Each number is 200 + 40 x the weight over the matrix's rms, rounded and kept within 0 to 999. Layers, rows and columns count from 0.

# layer 3 MLP down (transposed), 1024x256, rms 0.105, rows 706-760, columns 0-63
184,249,180,219,166,172,147,157,197,266,239,145,185,202,172,253,256,201,118,139,189,194,149,186,245,187,232,215,211,185,133,203,192,186,183,177,183,214,220,252,296,208,163,240,248,134,165,135,247,225,164,266,195,283,161,178,249,174,203,204,219,239,243,184
162,194,196,187,212,234,140,209,125,235,156,196,248,261,190,262,198,195,234,259,225,178,189,200,277,233,164,202,198,191,162,182,130,155,166,215,155,204,168,203,175,182,177,183,264,170,181,162,158,276,177,146,143,162,202,285,185,162,184,182,226,179,155,184
194,231,151,232,144,150,126,227,125,185,216,204,125,123,253,196,180,282,220,163,212,238,179,253,239,201,240,195,249,220,199,211,183,192,196,273,213,152,226,248,222,202,172,207,159,158,220,246,207,119,175,179,285,258,199,184,145,199,209,161,259,193,159,219
240,214,145,191,198,172,212,193,179,207,235,193,217,191,204,259,212,215,174,225,159,186,195,194,177,173,180,247,202,199,244,253,197,224,205,212,218,170,262,251,183,217,206,184,196,162,208,200,164,237,130,237,221,197,247,276,204,219,128,207,207,165,131,212
236,215,212,229,194,241,264,135,188,256,263,237,141,197,306,209,183,221,210,248,180,248,181,235,169,166,214,234,205,211,220,229,182,175,166,166,148,209,175,115,145,242,165,222,181,198,238,187,170,235,147,224,220,260,212,142,192,147,79,238,213,260,153,226
194,195,203,196,251,162,198,263,143,210,281,127,207,188,121,218,192,154,213,184,253,210,173,223,279,218,179,290,242,174,178,198,180,181,219,174,234,189,172,216,189,216,225,221,227,165,191,145,192,205,233,243,204,160,286,164,146,196,128,183,193,271,119,229
128,142,225,200,181,254,193,243,206,166,239,128,129,213,169,192,205,162,182,208,247,210,190,173,235,300,213,231,256,163,135,127,196,184,206,223,315,201,166,211,185,166,229,220,235,170,205,199,233,205,204,167,196,193,159,119,189,147,229,174,179,217,85,271
208,207,171,185,194,226,167,238,166,173,130,210,180,255,224,193,156,194,185,174,233,204,195,189,210,128,187,171,252,161,160,211,248,236,212,257,183,202,159,164,222,201,226,234,196,238,159,229,255,212,206,158,235,246,215,286,156,237,103,228,185,276,131,127
188,209,160,188,214,194,135,276,212,214,202,236,180,161,179,177,174,179,239,174,139,211,251,219,191,192,144,265,200,227,118,193,271,170,240,239,126,207,150,263,231,260,189,181,159,251,164,100,180,204,180,195,280,181,226,172,117,213,173,211,213,193,168,165
252,215,143,278,151,164,267,211,206,202,185,191,170,194,208,211,222,166,244,161,218,212,251,213,257,177,203,245,258,250,221,160,191,202,191,261,201,220,181,210,191,290,212,165,187,179,179,272,263,184,143,153,211,209,238,254,233,128,138,152,182,111,174,240
177,194,248,151,216,168,160,217,202,191,185,196,236,184,218,203,211,130,235,147,125,261,238,138,206,244,230,211,193,229,233,251,137,274,193,248,176,158,158,219,250,189,177,151,177,234,200,197,246,197,181,216,223,152,247,240,207,248,248,220,178,211,183,184
184,236,270,212,294,172,219,236,283,219,208,255,242,192,239,207,205,205,213,266,168,206,176,154,189,148,228,226,207,172,234,207,268,209,297,200,175,232,200,122,134,178,281,239,168,189,141,238,183,247,160,154,184,187,162,249,250,273,202,155,203,222,213,224
206,270,197,180,246,200,138,222,214,296,175,221,139,138,174,190,230,152,246,208,257,199,177,189,187,175,152,181,194,208,251,197,118,162,140,196,203,164,201,186,204,223,197,193,236,165,181,132,214,165,195,118,301,150,223,271,186,207,217,142,209,213,233,202
193,173,210,216,166,168,131,197,228,236,163,211,210,203,237,254,257,259,163,113,215,174,274,207,271,169,206,259,159,190,231,230,172,207,213,224,94,159,179,138,185,230,154,195,187,225,200,193,171,221,230,201,216,215,261,255,258,210,210,203,201,225,142,191
184,167,276,207,151,182,182,154,154,149,151,175,152,209,138,133,129,234,244,112,196,150,213,171,205,133,169,223,166,244,176,180,242,197,186,230,235,162,182,205,245,231,208,309,151,200,160,146,154,195,183,238,218,237,211,227,225,195,123,111,266,186,216,202
224,210,144,182,133,235,215,257,259,189,194,180,240,191,124,304,160,164,195,244,172,248,188,151,174,191,160,219,251,240,161,232,167,161,222,230,187,163,265,111,166,200,201,214,163,212,243,161,272,228,216,204,220,237,228,219,232,125,214,201,227,183,200,243
281,219,266,179,244,176,180,191,187,94,212,226,187,237,215,245,213,221,223,162,213,230,285,241,226,155,155,250,214,232,228,228,178,235,220,254,212,208,161,148,235,171,262,213,211,187,192,197,229,172,176,201,169,198,304,220,155,151,223,275,204,205,178,248
232,232,198,156,256,239,221,172,242,122,214,231,195,192,123,229,222,181,231,227,166,151,228,172,203,225,260,153,205,159,210,111,175,188,202,218,208,135,251,263,157,218,243,145,174,217,131,194,155,161,179,159,184,198,227,204,253,148,156,300,182,256,191,252
198,224,199,189,221,213,159,120,221,110,203,219,177,249,189,166,210,244,197,150,200,230,190,209,162,130,165,236,209,218,193,189,181,170,184,114,218,186,183,226,226,272,214,182,256,134,266,187,207,177,255,206,211,134,197,196,257,184,249,186,215,200,138,195
171,224,195,188,88,140,213,160,161,127,211,158,221,168,234,228,133,226,170,192,188,192,190,194,242,152,147,171,175,285,197,256,198,191,205,156,209,227,188,230,157,234,196,183,188,168,210,225,229,203,118,242,228,175,267,188,141,236,214,216,193,188,253,247
174,174,188,210,183,204,237,191,230,166,252,158,172,182,186,192,237,258,236,156,185,165,191,82,193,151,196,199,307,222,242,307,215,290,250,259,197,176,306,171,160,242,171,138,197,171,207,287,182,206,220,215,252,243,277,177,152,182,190,121,173,100,144,224
243,177,142,188,148,161,129,175,203,241,196,181,161,238,152,218,282,207,270,195,211,202,132,174,241,190,171,195,216,194,226,217,177,233,221,261,157,203,185,231,251,188,206,197,173,168,214,228,213,139,210,162,153,220,202,223,177,209,134,176,141,200,195,187
222,119,153,243,229,163,129,158,228,156,260,203,192,190,217,214,143,205,274,102,157,279,180,218,191,191,220,229,212,223,173,190,232,181,189,188,236,226,221,250,176,189,125,145,170,200,219,228,215,204,132,227,198,170,274,187,222,256,198,180,175,143,182,168
198,233,237,124,272,241,176,214,173,187,186,215,254,220,163,240,174,192,161,245,213,207,185,115,290,167,251,170,182,220,256,200,118,212,222,216,262,235,114,275,170,268,282,181,199,184,187,196,193,236,197,233,278,170,122,224,235,196,166,214,219,238,232,198
133,147,235,226,213,195,154,285,186,168,180,161,143,196,153,255,161,170,191,188,266,209,242,202,195,184,239,182,180,206,147,251,223,191,182,199,176,142,169,214,254,129,242,153,218,329,153,194,168,205,153,179,159,191,120,225,207,188,175,156,229,189,224,240
239,225,156,177,166,220,232,179,210,232,163,232,236,181,186,206,261,218,212,235,197,236,137,192,265,189,150,183,222,192,187,216,205,224,202,214,166,138,226,166,243,198,214,191,165,215,190,267,286,193,196,150,211,192,257,114,252,149,195,154,168,200,242,203
195,218,164,173,246,174,201,260,222,269,230,163,184,139,137,158,247,162,195,219,221,222,201,167,193,215,239,181,235,198,242,267,158,232,186,200,241,264,263,182,136,149,305,222,219,222,221,240,260,248,226,195,156,251,156,122,160,167,228,167,207,175,160,166
235,192,203,206,100,206,208,222,211,143,122,245,181,198,192,160,188,167,206,227,160,180,234,220,176,224,240,165,174,152,147,273,253,239,127,214,160,255,158,218,229,148,157,202,183,195,140,221,231,137,174,286,176,197,185,121,182,253,143,283,138,200,239,196
177,201,194,214,218,240,183,198,211,216,193,218,185,167,186,161,197,255,208,198,229,200,157,190,239,174,204,187,212,201,197,236,210,258,258,189,133,172,210,225,190,222,154,199,179,255,258,176,167,216,208,181,193,197,192,225,196,164,237,252,269,237,183,266
93,249,203,105,134,211,189,104,196,247,218,299,249,175,167,258,170,183,123,218,223,213,163,259,209,194,176,176,165,172,140,196,164,215,151,214,213,215,278,167,253,218,230,168,187,212,174,239,194,217,212,216,184,240,177,206,208,192,166,196,138,252,186,205
233,157,263,209,208,119,216,130,217,203,194,221,288,253,217,190,239,227,247,235,116,195,181,234,251,231,186,243,225,172,222,218,253,242,240,275,221,182,189,175,172,202,154,250,198,161,282,189,195,184,177,182,201,260,225,237,299,209,204,131,222,193,252,189
186,257,235,230,166,219,238,183,131,223,243,285,173,165,217,215,212,185,190,121,200,159,260,199,197,154,182,149,174,164,165,132,220,206,171,205,212,171,197,185,264,183,213,273,239,192,230,189,123,253,200,211,239,183,160,117,260,209,245,238,98,165,180,143
195,253,220,66,174,172,162,162,224,254,212,178,219,202,96,196,128,254,198,181,214,203,221,143,120,213,168,173,208,148,174,286,191,186,234,144,229,210,153,253,221,237,172,173,257,247,167,206,227,225,216,193,215,248,210,179,144,108,168,197,230,197,205,198
214,148,263,170,248,163,200,301,157,150,146,230,238,175,224,179,218,250,198,216,152,248,192,162,189,162,181,197,160,229,228,122,249,230,129,211,202,206,200,215,205,210,231,232,185,139,207,215,170,152,199,220,210,233,230,205,259,212,195,175,242,203,237,177
170,273,224,182,156,268,238,264,189,233,203,271,163,171,130,182,194,201,177,218,211,202,161,173,236,158,263,249,217,142,202,203,190,255,102,213,134,274,169,272,79,150,219,197,201,238,110,214,93,169,213,210,170,198,192,296,202,243,167,243,206,266,177,154
210,179,262,198,224,163,150,123,241,278,172,294,182,245,157,232,183,198,209,184,214,224,249,224,188,272,209,133,233,183,212,208,157,193,197,199,186,214,194,225,173,146,185,238,190,161,153,218,161,159,195,225,172,197,145,128,211,167,222,184,187,262,238,224
245,146,195,206,205,184,205,154,156,194,241,194,135,110,174,240,135,202,214,219,202,165,241,137,186,125,191,202,230,238,179,153,168,227,166,201,228,239,152,221,171,262,193,199,197,229,254,200,191,199,183,154,236,181,163,248,218,231,209,157,232,197,181,205
213,226,208,196,290,200,126,255,171,187,180,176,277,198,180,92,208,167,255,175,206,180,255,204,201,244,292,164,167,176,224,200,166,177,214,125,298,183,191,221,146,202,270,253,230,219,247,288,216,206,204,208,265,223,117,239,160,135,224,162,222,216,111,198
237,175,220,218,175,183,204,184,195,212,170,202,176,198,137,194,327,193,151,165,274,245,188,184,185,189,162,237,224,225,195,181,166,160,213,268,124,172,161,162,151,268,214,105,224,219,221,198,179,254,222,208,323,137,220,218,217,232,183,203,218,248,172,226
171,280,245,260,244,209,233,180,184,200,224,159,213,204,157,221,143,239,224,133,170,193,210,220,200,166,232,211,159,128,147,218,218,190,170,165,221,159,211,137,232,240,196,243,176,189,227,180,140,125,192,195,219,226,261,188,134,177,202,223,196,193,161,213
204,134,261,198,124,163,187,179,205,207,229,201,159,199,228,171,274,256,126,184,206,212,169,191,234,172,145,185,222,205,217,150,234,232,230,147,186,225,150,134,174,215,163,128,181,192,170,221,215,179,219,175,132,203,175,250,246,201,247,204,268,205,175,172
145,188,133,183,303,155,285,195,171,196,162,174,182,245,180,235,191,239,262,137,186,173,255,260,211,262,167,182,174,244,253,226,142,181,145,188,215,226,192,120,186,224,143,197,189,230,280,229,292,170,194,180,195,222,207,256,200,142,118,149,255,234,249,146
116,201,161,213,208,291,201,279,219,180,137,246,211,282,188,176,171,92,269,154,184,205,229,187,221,162,161,137,235,185,241,192,265,225,243,230,159,170,212,190,144,173,198,191,205,166,290,139,221,260,274,263,158,150,212,213,132,196,183,194,206,132,133,267
201,162,208,183,203,149,219,245,251,235,242,166,199,237,233,123,186,201,189,277,189,254,178,150,241,160,182,243,170,240,196,258,160,204,176,216,183,212,124,315,133,132,190,219,156,126,226,146,167,174,272,178,166,168,222,209,246,153,159,245,274,223,292,185
181,208,193,70,223,206,233,266,213,223,254,200,284,236,174,185,229,202,237,164,120,211,214,208,249,164,177,247,98,171,208,205,231,308,132,243,232,179,227,225,215,236,199,212,218,210,252,235,189,144,210,216,178,188,216,201,249,207,132,170,182,236,134,210
228,232,193,195,125,139,130,221,200,174,209,163,207,222,196,188,217,153,147,173,214,193,182,252,233,181,191,174,173,187,155,218,185,175,199,182,194,160,251,217,187,201,211,230,145,241,183,209,226,204,248,196,117,226,202,213,181,126,233,118,197,220,232,251
199,193,112,153,117,180,172,163,154,243,144,236,245,227,109,128,223,169,157,184,131,109,195,211,268,159,177,224,202,192,130,167,223,186,211,198,194,165,195,205,223,187,229,190,228,205,172,193,166,164,259,163,141,224,244,218,217,233,170,193,179,221,239,124
119,216,189,206,176,196,221,158,178,153,159,227,202,185,213,246,207,220,195,120,233,175,243,183,159,225,195,178,217,218,200,207,177,187,191,210,202,204,157,152,271,153,249,253,217,161,248,189,160,119,201,222,217,243,187,212,201,189,221,183,213,211,285,230
228,124,189,265,57,234,155,231,178,273,221,162,150,209,213,215,233,222,257,162,170,175,155,214,226,202,195,245,208,223,207,222,175,256,146,129,163,260,229,176,205,187,147,185,239,180,172,237,179,209,206,207,197,237,214,163,161,195,165,257,203,179,191,127
165,257,243,176,79,227,185,235,174,193,216,225,192,151,282,162,204,216,239,179,179,228,179,184,212,181,103,97,253,182,156,207,120,222,234,230,281,144,185,158,145,169,216,187,190,144,244,171,275,182,214,217,168,116,215,107,209,203,263,149,216,174,210,179
174,193,244,157,216,236,193,201,192,229,244,265,243,138,151,197,218,257,151,185,245,144,136,140,179,184,234,248,144,142,211,183,236,147,164,174,186,160,202,216,216,257,191,264,219,222,174,188,157,178,246,218,212,236,223,231,127,172,208,182,254,194,155,192
182,200,153,145,160,176,240,227,168,231,261,243,249,209,158,260,192,242,230,151,183,216,223,249,265,210,216,206,211,230,205,180,204,246,167,195,251,184,188,179,147,234,201,194,212,311,158,160,157,208,184,208,146,263,164,315,175,242,184,187,233,268,272,174
276,153,120,161,94,295,177,253,202,138,224,258,144,204,163,123,177,116,251,273,195,267,264,225,168,179,183,152,203,242,104,169,215,303,255,276,195,154,201,249,201,190,123,176,147,209,214,244,272,163,210,191,224,220,116,172,158,165,284,207,217,157,163,209
243,137,215,198,245,230,251,195,191,158,238,298,187,178,169,284,233,232,157,215,169,275,186,172,105,219,208,158,236,224,130,204,205,258,188,159,203,248,255,127,304,194,134,148,200,235,228,228,186,254,226,170,166,218,222,184,211,114,188,176,217,169,186,215
184,188,183,183,143,204,207,128,148,213,274,229,209,219,162,249,202,228,185,258,264,262,236,234,222,276,226,191,152,229,172,125,188,269,195,196,172,206,217,174,207,213,220,186,220,169,220,152,206,242,180,223,262,216,160,213,262,236,274,186,249,194,195,205
# layer 3 MLP up, 1024x256, rms 0.133, rows 707-760, columns 0-63
237,181,252,218,219,144,224,142,202,182,239,195,273,173,170,215,189,255,193,174,156,200,206,231,194,233,188,206,139,162,172,230,168,202,202,156,279,202,254,236,263,216,233,194,184,252,230,213,231,184,171,173,156,204,179,189,165,155,224,265,137,203,199,187
168,181,200,220,168,167,190,189,206,195,199,177,174,214,251,120,131,267,201,194,149,189,226,232,273,218,259,219,245,195,202,144,227,229,124,211,199,161,257,247,169,236,290,155,211,227,130,221,187,176,214,193,282,226,167,225,236,169,179,273,148,169,200,189
197,235,157,195,206,239,173,159,214,250,180,211,248,198,240,161,241,203,208,226,241,157,137,233,169,182,234,208,173,147,205,228,245,155,194,142,189,209,302,219,204,234,175,210,220,194,206,204,204,166,188,238,176,257,205,147,174,201,211,233,225,172,188,250
197,209,178,193,210,213,145,233,147,175,289,248,244,224,295,331,185,277,184,202,216,201,206,159,227,190,194,216,281,287,174,177,290,99,185,251,128,111,192,214,194,177,216,192,264,214,145,240,174,159,213,209,230,254,116,257,154,173,150,147,169,152,229,231
230,265,233,201,150,305,266,242,214,135,146,211,257,228,183,174,182,244,145,223,209,181,180,258,251,182,246,259,121,206,230,152,248,253,259,183,196,284,197,223,207,193,193,138,211,206,189,183,164,104,192,230,218,255,130,203,238,202,120,220,146,251,145,174
142,221,147,164,189,211,169,227,177,119,202,236,212,212,172,206,161,147,217,263,205,211,147,184,153,226,272,268,252,176,159,141,205,111,225,143,174,212,205,191,208,189,250,157,210,200,124,163,132,263,215,207,190,110,255,230,223,220,216,182,186,226,214,201
187,188,165,216,222,206,183,262,221,230,228,179,227,173,255,230,132,218,230,210,226,245,227,170,218,189,180,192,321,275,162,113,257,153,158,246,190,193,220,182,93,277,301,211,248,205,162,204,213,155,191,152,175,154,210,221,176,180,170,160,151,231,165,205
197,175,195,260,175,204,250,250,150,166,152,169,255,238,192,208,245,181,172,263,195,135,267,183,175,198,129,219,178,175,201,196,129,202,289,169,265,210,252,122,127,174,259,246,215,215,263,192,186,154,223,203,203,279,196,194,151,253,247,212,183,187,166,188
176,232,154,227,216,189,237,252,253,105,153,232,198,177,186,176,154,249,225,214,174,191,236,168,229,200,221,206,226,141,152,156,163,232,135,183,177,202,233,218,198,231,195,183,225,276,159,150,139,233,157,273,204,176,199,262,174,265,187,199,162,164,276,158
238,256,196,263,218,194,182,245,223,201,186,239,230,131,264,137,208,193,241,209,225,173,191,184,173,279,209,186,187,275,202,232,205,217,229,207,172,187,209,208,209,185,171,242,147,204,242,254,296,212,277,264,234,174,136,228,177,241,201,176,254,219,204,224
188,165,128,208,181,202,202,193,117,213,217,161,135,211,163,146,181,227,211,120,132,243,209,224,215,244,159,223,216,231,140,214,285,163,154,176,146,237,244,293,267,293,238,223,227,227,179,138,234,233,279,228,178,175,272,187,128,107,257,164,213,171,183,186
215,103,184,274,219,248,188,208,178,254,143,227,232,111,93,277,171,162,182,168,134,220,196,134,181,157,163,163,163,175,175,206,150,155,124,156,177,224,204,185,221,204,115,252,206,183,308,166,250,262,270,169,137,244,249,214,234,227,202,224,129,237,183,109
132,304,145,202,241,149,197,189,207,246,197,200,198,259,213,163,238,199,212,155,173,185,246,224,172,228,183,159,289,221,203,199,234,178,217,125,208,210,226,273,255,228,163,122,182,248,301,142,216,245,157,213,204,145,224,204,263,226,194,191,163,182,135,134
184,184,205,188,145,199,168,251,246,177,252,239,214,182,180,276,247,254,194,205,201,237,258,232,65,223,188,256,239,274,242,169,177,157,181,180,283,196,164,265,217,134,209,169,167,180,219,175,150,179,241,214,128,207,188,218,209,257,238,162,247,171,211,176
197,132,113,267,260,266,215,207,172,235,186,231,174,211,284,180,134,196,194,182,222,216,251,212,204,232,127,144,192,216,239,181,165,183,140,227,230,183,136,274,199,203,178,155,189,200,195,247,195,191,176,169,196,238,195,233,240,224,115,101,231,164,216,146
133,195,194,149,152,265,192,230,184,218,225,244,193,160,204,206,224,188,192,132,207,196,199,164,178,172,130,186,215,227,211,240,233,187,196,177,167,230,241,207,264,155,134,176,227,182,178,146,300,255,156,223,223,257,161,153,259,162,157,181,234,227,234,178
302,196,207,198,201,196,243,289,163,155,142,196,234,238,245,223,224,212,218,191,251,207,240,184,150,187,259,202,177,186,231,202,246,252,224,169,153,216,211,144,176,207,226,104,179,213,166,164,211,185,181,172,246,265,161,213,241,156,209,208,220,189,186,242
206,176,178,210,220,257,207,155,204,149,197,230,214,246,150,206,165,160,180,121,213,203,238,203,213,192,210,164,254,231,231,249,259,185,154,105,204,158,194,222,208,224,191,199,235,193,178,229,158,162,172,203,215,219,224,240,217,213,194,159,260,118,156,220
215,237,100,254,212,237,150,163,271,205,222,132,162,192,180,235,126,158,269,161,180,204,216,217,164,202,180,205,233,97,140,157,246,258,322,176,158,213,261,212,201,186,177,214,196,227,195,156,210,228,251,226,244,146,225,174,188,173,183,156,189,231,192,223
256,212,195,207,218,206,178,221,201,151,150,154,250,212,208,222,222,260,281,209,205,215,169,173,171,171,182,233,206,150,158,170,209,241,258,191,179,201,188,185,151,226,225,198,170,198,189,216,281,138,129,144,210,124,158,203,252,208,136,234,169,254,250,172
160,239,207,172,177,196,220,226,180,246,188,264,222,218,191,282,137,228,130,247,161,157,227,231,164,145,245,175,216,158,197,219,180,144,203,147,214,214,180,181,192,203,222,221,164,241,177,183,188,196,198,267,159,227,219,200,242,215,277,218,258,227,186,219
197,213,168,228,154,195,197,222,196,147,209,232,163,188,171,292,293,227,134,255,202,203,198,164,205,176,224,195,164,204,233,168,169,209,191,217,205,146,196,228,170,176,158,186,242,253,148,226,168,214,190,148,224,232,205,145,231,217,235,162,219,180,182,169
189,190,155,222,126,219,252,232,135,149,187,250,212,166,282,225,279,239,131,165,208,123,190,217,232,256,163,208,157,210,193,218,209,197,234,186,201,158,200,266,201,148,285,210,219,198,228,183,122,286,230,236,192,146,181,145,207,201,194,164,230,267,250,241
170,189,146,202,167,157,210,144,177,214,137,207,294,255,206,163,220,155,171,219,150,185,167,240,149,261,128,211,145,215,188,249,179,276,204,221,186,215,217,213,210,238,138,155,164,224,209,174,153,191,136,180,249,141,172,176,214,228,135,200,147,230,143,202
161,139,226,229,162,226,165,222,231,209,266,200,248,238,203,232,163,188,182,173,147,222,245,208,175,226,214,203,140,256,205,161,173,152,217,166,200,180,151,189,101,150,212,155,222,165,206,214,146,222,177,196,211,199,202,224,274,192,282,211,203,181,235,200
176,177,195,200,247,192,92,253,213,185,242,181,242,214,167,318,185,198,145,250,229,176,196,200,214,234,176,235,218,184,229,277,189,156,272,212,71,249,189,114,192,188,227,146,226,260,192,200,146,101,177,225,221,225,259,193,228,170,197,195,152,219,261,201
241,260,178,194,308,151,272,173,225,155,253,203,221,204,194,272,196,173,114,231,177,237,195,200,142,245,221,200,259,209,234,189,237,216,247,227,207,188,179,189,153,226,171,253,197,141,257,160,206,117,180,195,136,236,174,106,241,313,231,133,134,106,251,151
138,153,175,212,192,226,216,235,183,197,246,185,117,170,276,211,222,141,259,200,247,200,198,199,227,165,224,177,197,170,161,239,174,176,146,221,189,220,217,224,162,221,251,235,199,202,115,159,205,209,230,270,171,204,248,185,210,176,266,156,260,154,196,186
178,186,199,165,185,287,253,191,191,134,239,201,182,170,222,212,224,143,238,126,207,323,242,171,227,125,204,215,254,246,191,228,158,301,158,127,161,243,237,228,247,219,195,156,155,218,160,129,244,221,215,256,157,198,269,140,215,235,218,255,151,180,179,144
246,185,218,274,213,205,232,208,255,244,173,220,212,212,190,148,241,221,179,226,221,141,180,279,215,139,220,185,171,239,296,161,186,164,230,164,130,137,176,176,223,125,254,170,225,211,136,246,168,215,239,262,191,247,169,211,214,177,232,150,282,257,245,199
187,192,95,139,148,172,240,260,232,211,201,199,164,189,175,181,194,204,176,179,233,219,226,160,229,164,197,182,232,238,227,225,198,228,225,219,176,231,151,236,205,235,191,188,199,208,115,203,223,193,159,231,214,226,96,230,259,205,251,197,239,224,193,238
205,166,135,223,189,207,188,190,273,161,160,283,225,224,208,189,187,128,127,287,169,179,240,231,163,215,220,133,233,245,232,281,180,208,168,177,264,233,230,147,170,174,160,213,224,189,202,114,148,167,188,204,188,220,252,195,184,175,210,166,176,249,252,223
219,221,164,165,151,257,253,114,286,243,235,192,230,185,220,221,213,170,178,114,206,198,143,242,181,203,206,186,238,130,217,221,162,253,261,193,189,216,221,176,156,165,174,179,278,175,173,252,279,263,243,210,196,202,106,191,214,177,247,238,119,109,171,176
206,228,144,158,217,207,184,196,212,232,272,142,216,119,234,199,226,248,229,122,173,142,193,218,177,229,219,257,294,184,246,206,159,250,257,184,225,193,137,154,252,141,132,174,102,120,219,195,176,234,281,196,238,144,181,189,179,177,198,173,222,215,231,150
169,229,192,129,170,193,183,194,217,191,238,158,235,190,135,203,166,149,181,187,213,248,206,202,165,280,195,184,190,157,224,164,156,180,186,154,203,138,231,187,272,226,258,125,157,266,130,167,261,217,199,212,210,172,218,131,207,211,246,157,170,233,182,133
164,255,255,199,221,234,208,141,230,151,177,207,237,228,137,224,214,155,116,154,141,226,257,259,160,198,200,203,186,187,112,160,226,224,217,117,199,161,147,240,207,191,143,208,260,170,146,248,208,160,218,184,199,241,173,162,223,179,244,248,190,191,156,182
216,218,150,202,184,203,158,153,215,216,266,167,283,201,217,165,157,112,187,210,227,188,202,185,168,177,302,255,214,223,144,94,203,169,253,245,198,252,199,208,195,84,234,204,172,256,211,204,251,266,189,231,135,248,203,158,286,195,181,239,203,255,213,217
251,229,201,154,186,240,167,150,208,244,205,208,215,239,250,162,261,212,145,194,190,208,232,142,161,127,135,207,160,147,204,190,202,209,120,180,197,255,234,210,193,209,203,270,232,208,95,221,217,174,169,185,200,214,149,244,109,206,188,189,186,209,195,272
258,192,159,241,201,145,218,267,216,197,190,174,217,130,221,258,239,228,253,208,216,212,199,214,229,158,156,205,263,171,215,276,204,261,243,197,207,180,215,190,162,204,173,136,230,304,245,244,192,141,235,181,165,229,207,200,230,163,197,150,264,207,198,205
232,186,253,195,183,170,256,161,282,213,165,235,261,203,189,186,229,208,195,236,200,248,239,194,179,199,150,219,214,237,169,171,226,196,231,130,160,210,184,253,220,130,164,142,188,204,218,102,231,213,199,208,156,201,200,152,232,165,260,188,193,162,201,176
124,252,246,123,195,203,223,213,207,277,155,165,189,137,228,225,200,177,218,208,172,159,274,220,235,257,228,191,201,182,186,205,159,109,149,180,218,214,240,213,199,192,173,181,193,206,153,203,270,260,131,256,172,192,179,198,261,265,203,183,228,183,189,176
243,201,203,251,132,191,259,224,228,157,220,232,252,205,199,208,238,237,180,171,214,155,198,266,244,233,244,185,207,159,206,295,165,209,210,160,200,265,238,250,181,249,128,193,168,171,182,199,185,209,200,216,230,205,205,228,191,59,158,81,216,150,186,139
172,213,199,202,243,249,229,222,204,192,135,243,240,190,259,209,209,214,160,156,185,122,220,204,221,224,145,224,224,248,201,219,141,190,238,174,182,138,204,252,289,231,120,99,248,249,266,256,135,199,173,217,227,202,140,282,173,218,132,218,175,194,206,221
231,160,158,203,247,169,304,185,268,262,99,295,144,243,187,178,157,163,189,164,190,197,201,114,205,209,226,144,265,226,225,236,212,108,199,239,208,259,257,208,134,175,257,205,175,186,236,227,201,252,151,201,263,201,194,228,220,217,178,214,164,214,167,237
201,207,185,205,177,125,209,213,192,199,245,229,203,167,194,195,252,213,211,273,155,130,304,275,275,164,213,172,270,184,291,186,235,129,195,211,209,195,213,230,221,228,201,203,270,232,245,267,197,226,207,184,225,215,172,201,184,268,209,235,118,195,202,202
178,211,133,168,272,179,187,148,233,222,280,187,185,222,224,270,210,230,108,140,144,191,238,245,203,130,214,231,168,216,174,185,252,178,218,131,214,139,185,213,219,159,164,208,254,240,191,222,182,188,212,236,220,234,228,140,198,216,224,187,209,169,171,172
190,208,180,133,280,258,216,200,225,200,229,201,239,293,192,203,276,219,175,231,204,179,199,222,275,148,219,159,236,189,267,189,237,148,195,173,222,237,155,130,179,225,188,174,196,252,218,210,191,284,169,159,198,135,160,190,206,178,211,207,166,136,230,241
98,199,178,210,164,214,219,241,133,229,121,127,183,187,212,177,257,177,261,183,203,252,169,211,190,227,155,255,179,171,240,179,177,214,109,135,169,263,335,182,211,162,238,123,229,224,240,202,223,232,196,198,178,232,178,182,204,151,194,185,188,203,254,206
184,248,161,270,244,184,164,260,159,155,296,253,223,134,158,219,237,214,178,184,193,174,171,155,224,239,161,221,264,182,248,322,210,202,189,254,222,212,162,222,158,188,164,199,132,171,214,129,243,204,198,252,163,126,264,211,218,190,219,175,173,228,201,149
180,129,242,173,212,260,276,218,212,215,168,217,141,234,187,168,208,211,232,253,198,191,202,199,240,227,145,241,174,91,202,232,235,232,227,130,232,253,156,215,220,150,197,163,195,157,211,179,189,203,232,300,248,42,199,227,182,202,150,277,94,183,138,175
179,166,184,189,197,129,176,184,243,244,236,172,231,169,238,234,257,177,217,131,223,252,164,181,190,112,256,169,256,247,278,255,234,158,139,187,186,216,215,198,162,172,219,188,203,151,236,175,214,182,283,199,173,245,165,175,159,188,191,212,222,216,198,204
224,175,203,175,170,164,315,132,169,179,209,166,203,184,121,161,206,274,198,208,190,230,198,252,139,143,191,177,196,189,231,226,192,184,251,231,185,236,174,163,205,278,208,179,130,219,149,231,264,216,195,274,184,119,150,231,146,201,245,191,186,147,207,116
213,209,195,260,208,129,208,231,220,205,153,167,266,214,223,148,179,155,169,205,203,246,143,217,162,173,323,204,65,144,167,232,248,178,179,108,206,205,195,191,274,126,223,242,208,232,191,107,193,119,144,199,133,258,206,178,199,202,139,178,198,123,266,219
277,141,235,201,229,218,191,226,203,187,193,263,155,159,232,235,255,133,250,173,184,144,249,220,212,115,197,182,242,165,203,225,213,181,197,209,142,194,160,212,197,169,170,219,104,296,146,201,198,146,165,227,182,160,189,164,229,216,187,156,197,220,237,170